{"d_model": 256, "vocab_size": 2048, "norm": "layernorm", "norm_place": "pre", "norm_eps": 1e-05, "qk_norm": false, "init_std_o": 0.00259, "optimizer": "ademamix", "lr": 0.000437, "beta1": 0.9, "weight_decay": 0.34, "grad_clip": 1.0, "warmup_steps": 355, "steps": 7425}
Each number is 500 + 50 x the weight over the matrix's rms, rounded and kept within 0 to 999. Layers, rows and columns count from 0. Numbers have three digits each.

# layer 7 MLP down, 256x1024, rms 0.0452, rows 214-255, columns 960-1023
564464496483559442572444493432450418436515512531571467492437506473531473483504422467419482499492524535444531511476483573520550536511426548495412499456554455507476486573477503426461589470510504
594569551565490482524481561418447464405562469556389484612495522554493491493496537608476458522496471520530519512427573465534536516509522584480528487460622477517543524545530500440446518476484560
497514574500456492486545506484546561501578480461464463537541485435421498495611427460477520499468595503541454515437549474507494468606446546497543579348509548577551499482503450477422503432505515
509466523444525503494500507461459464389535429431499474506451567521592486500460503602520581508506487465515448515544485528512485502539499496495467427557476470463513480494484565526447481527548462
472449476431573422448510467510482515511484497418556506542523505503594501522507499489520439517462561483573459480543542580506475645572451408500508496516415524464446486491573535508531546544481508
472451492519524448456538541500453495525536488548419480418602505508560490483535384446483420417463587428355543453546461507507531489438504512455480433439516486448547483441569591517492475525478543
513588539568456504603623506524455571420481511431500385549435518537411486497476497434640540482501409503524479557579549448502559563419529611548590568483580447542478516517435472439480369496471486
451567563433455406500503485498442527557431507438460552481494463526509507499510472571427514504489523502513481490449480443522443456487538524521565503557482526474509516496600539600491506491536440
522566471483410521476511476491541545420488444465483516507506494603435497507499465525466422472511519518538487634496527504545518615487499476497528385493549463452462507493498491447532484484492525
462518509529399457531494491490461465510528502468507467563535510393544472483543502500633545471455484465401552433470558382453498438661578506487488411569515508475629506491569462532479404508548475
403542424506393571537456550512518499462537539497487460567459526559505462533604480373589490556454632546620476515458528594496440583538488542504541450533526556516533506506528535507539547532492522
497493478512506518479561515499508518505499487477470463509487509525522517507492542513511503504523483496468503521498509529507591493485506500525505496481504542514520514513507512488507483498497506
468479555524504580484466485543490498503396531550554497491496475484541501508486411493546564445489492547457442508609496461570436623551506516532544488492510568546453501503509444559548551508588504
496474599572591447474383514505485599478469443638557465441532492491425528549450490480470500537521309546488492484462497482510393532585503450552511492444515552559534504461446560539448420485521487
528477479465552612530476458508400509403614522606439488465595498484531450505457561457474524509501489558558461326462446435518483454401496530458500461435572460468499511514517471504453374519484477
644591557486559412426414532455473434484546411425518418531403537502520523476420559517645532483537422562556411456474576470533493448432468499522432497618545503502525483449417497468517432485473510
463495505467564511544398577485503497522496498527418521471493421483563473486479555589464600470506402462500480435534446469430489528476515513486502452476539538505615531462539501453517587484566540
461496539494553486485512508500601502483436452518556475491469439565449490496525623457532509439507451445416370458434482433543462470459557446468468457519499442526418510412464423605498429466447477
470603508449487472515476448490405449572504463482362478506543557489486552471555548555469512471559392533482462523476475543549440530527548474490488389495463506422573499497460408536551493499506467
474538608531411449512492518428536496494431562536390430472601555404509501520480466505524505538491397457484504561425518427455501481662478510522479527456552512471441504443465463435444437502543512
519426544474405516481534425509480489484588378524418564465497455460562529496469550568480490459528521517409529458522474517477484458461545540502447561609556529491477476502403483546452516481488473
457518505501531443395468479477480524505476520511516501589480502539546516495482475577497541569519532592445473510525467546443503475547427528494498490443498499593581533538503522572526513445459487
515499599454441503525638505462457414522568409528417503540566463450528517492513566449510512464542443469579415574504427535442524611516382490497490589462529541382520564477474510535484499525504561
594569547499463608467643435525506451502405522467391518497545456559508512477419528534580474520535437467411503477465589528539526524573528507482468540463439552503519474508566563533586445471421447
545515444471411620526499533527498574507449543572451467527522526588541548525433504576460530484539444513608487457499461623492576543393495480464509551474485464440480501505550480552528536443547537
437527442440503550502508469527514514495375508576405552487441447553437552526499535523499534562517497481417523543528465470449423551573516509449567449500447445477458546504507477384518442550563517
620475458441460461525470474516446472539508496576333434401414489529538483494501482544504455507451511549472489537495546536450508459541487418496481450487467481530370454404523517501386490577454438
499533508490449430529577518497451516399520453407538572525497455437450411485479479514608553492494399466470379502494550461523547527509624613520491534449414537544536509466453472493544544530459413
528423431478531498458498531540548492540490487507469421478510481575422521503467483455474433509451474467503521502491488428471477439471482454500454541467396525525484495515475594480456557477488480
510553470482465541576501453535522462439485497453484394415504531481413513503553500553458517518551492469519549441527500422493506481443494488537409462543538472481505487449486533406467476444482444
443542523466547493463541500499577454554488486599464546432413500506508486481382491495438394545474492586503495485444519567498473533467550608492532661525435519473512481487510473560517467507605518
487522423573497525518595507532559510538376423579428522493626496498534542534442599507499534503511444560417490470481482480544541576404542463480471558568543499461460484494546398573497506511569594
585462466494501491474499489507473520444450486388527500481410455564525455470465523441571513457473404500449451519527524470534536554446536498520486488515494459492468513434543557471505495537471494
543428507576525568570513479518531530573569454522465523502472519578540502500433628543475514467502437485449492442443466400472453543472473514472497479549455479526462534406432440554531478466461452
471564465548457487498488494555611447526520552502449554382529478474604512489529550526510457487482548531468573447471529418510479631444605362448417437409554406420524492483514472493505575481550519
519466508532452468467418486438397538529507455470530554469507554450474510490596558484525548452490486502540507605477524496515402562429466466503531583415502528474517499496501422556540552470486456
520437546421384486524475535553503500530545520479441564580516487462509523534438542504446415472550516528535613507502484553525590503385534472515614366561510556544503499479587523558529545528412549
577624455388499521556483480524473501502496514473495444540412422525580522527497465538503524487504488510482551482442492482516517484551513541530499480526565510495504488536596541540447525524492514
553660556521463433509549503469545589490485516473605605505529548492525490486534549414413414485455537549513476485481507395472476411572525479498508351645442445501474519482496467617553518498520484
453419494543489660547513427476574444543519436439463482395444532437517507509498554543465479539479446530550591581513461485536509412445536420479498543457450491503509512451479425480530480427448498
580496595532474513555485436484529568529490459560426502364496480444372504478437579473551458494496434496466544459519467532483505434367464508472585585456547404480472536519604542475599471462472503
480428479505354473496373531412400518474416477514469529516539457651426481480476480497537426543471551469501536526508515419478498421554499403511475486547628478495467491478534452567553450572473490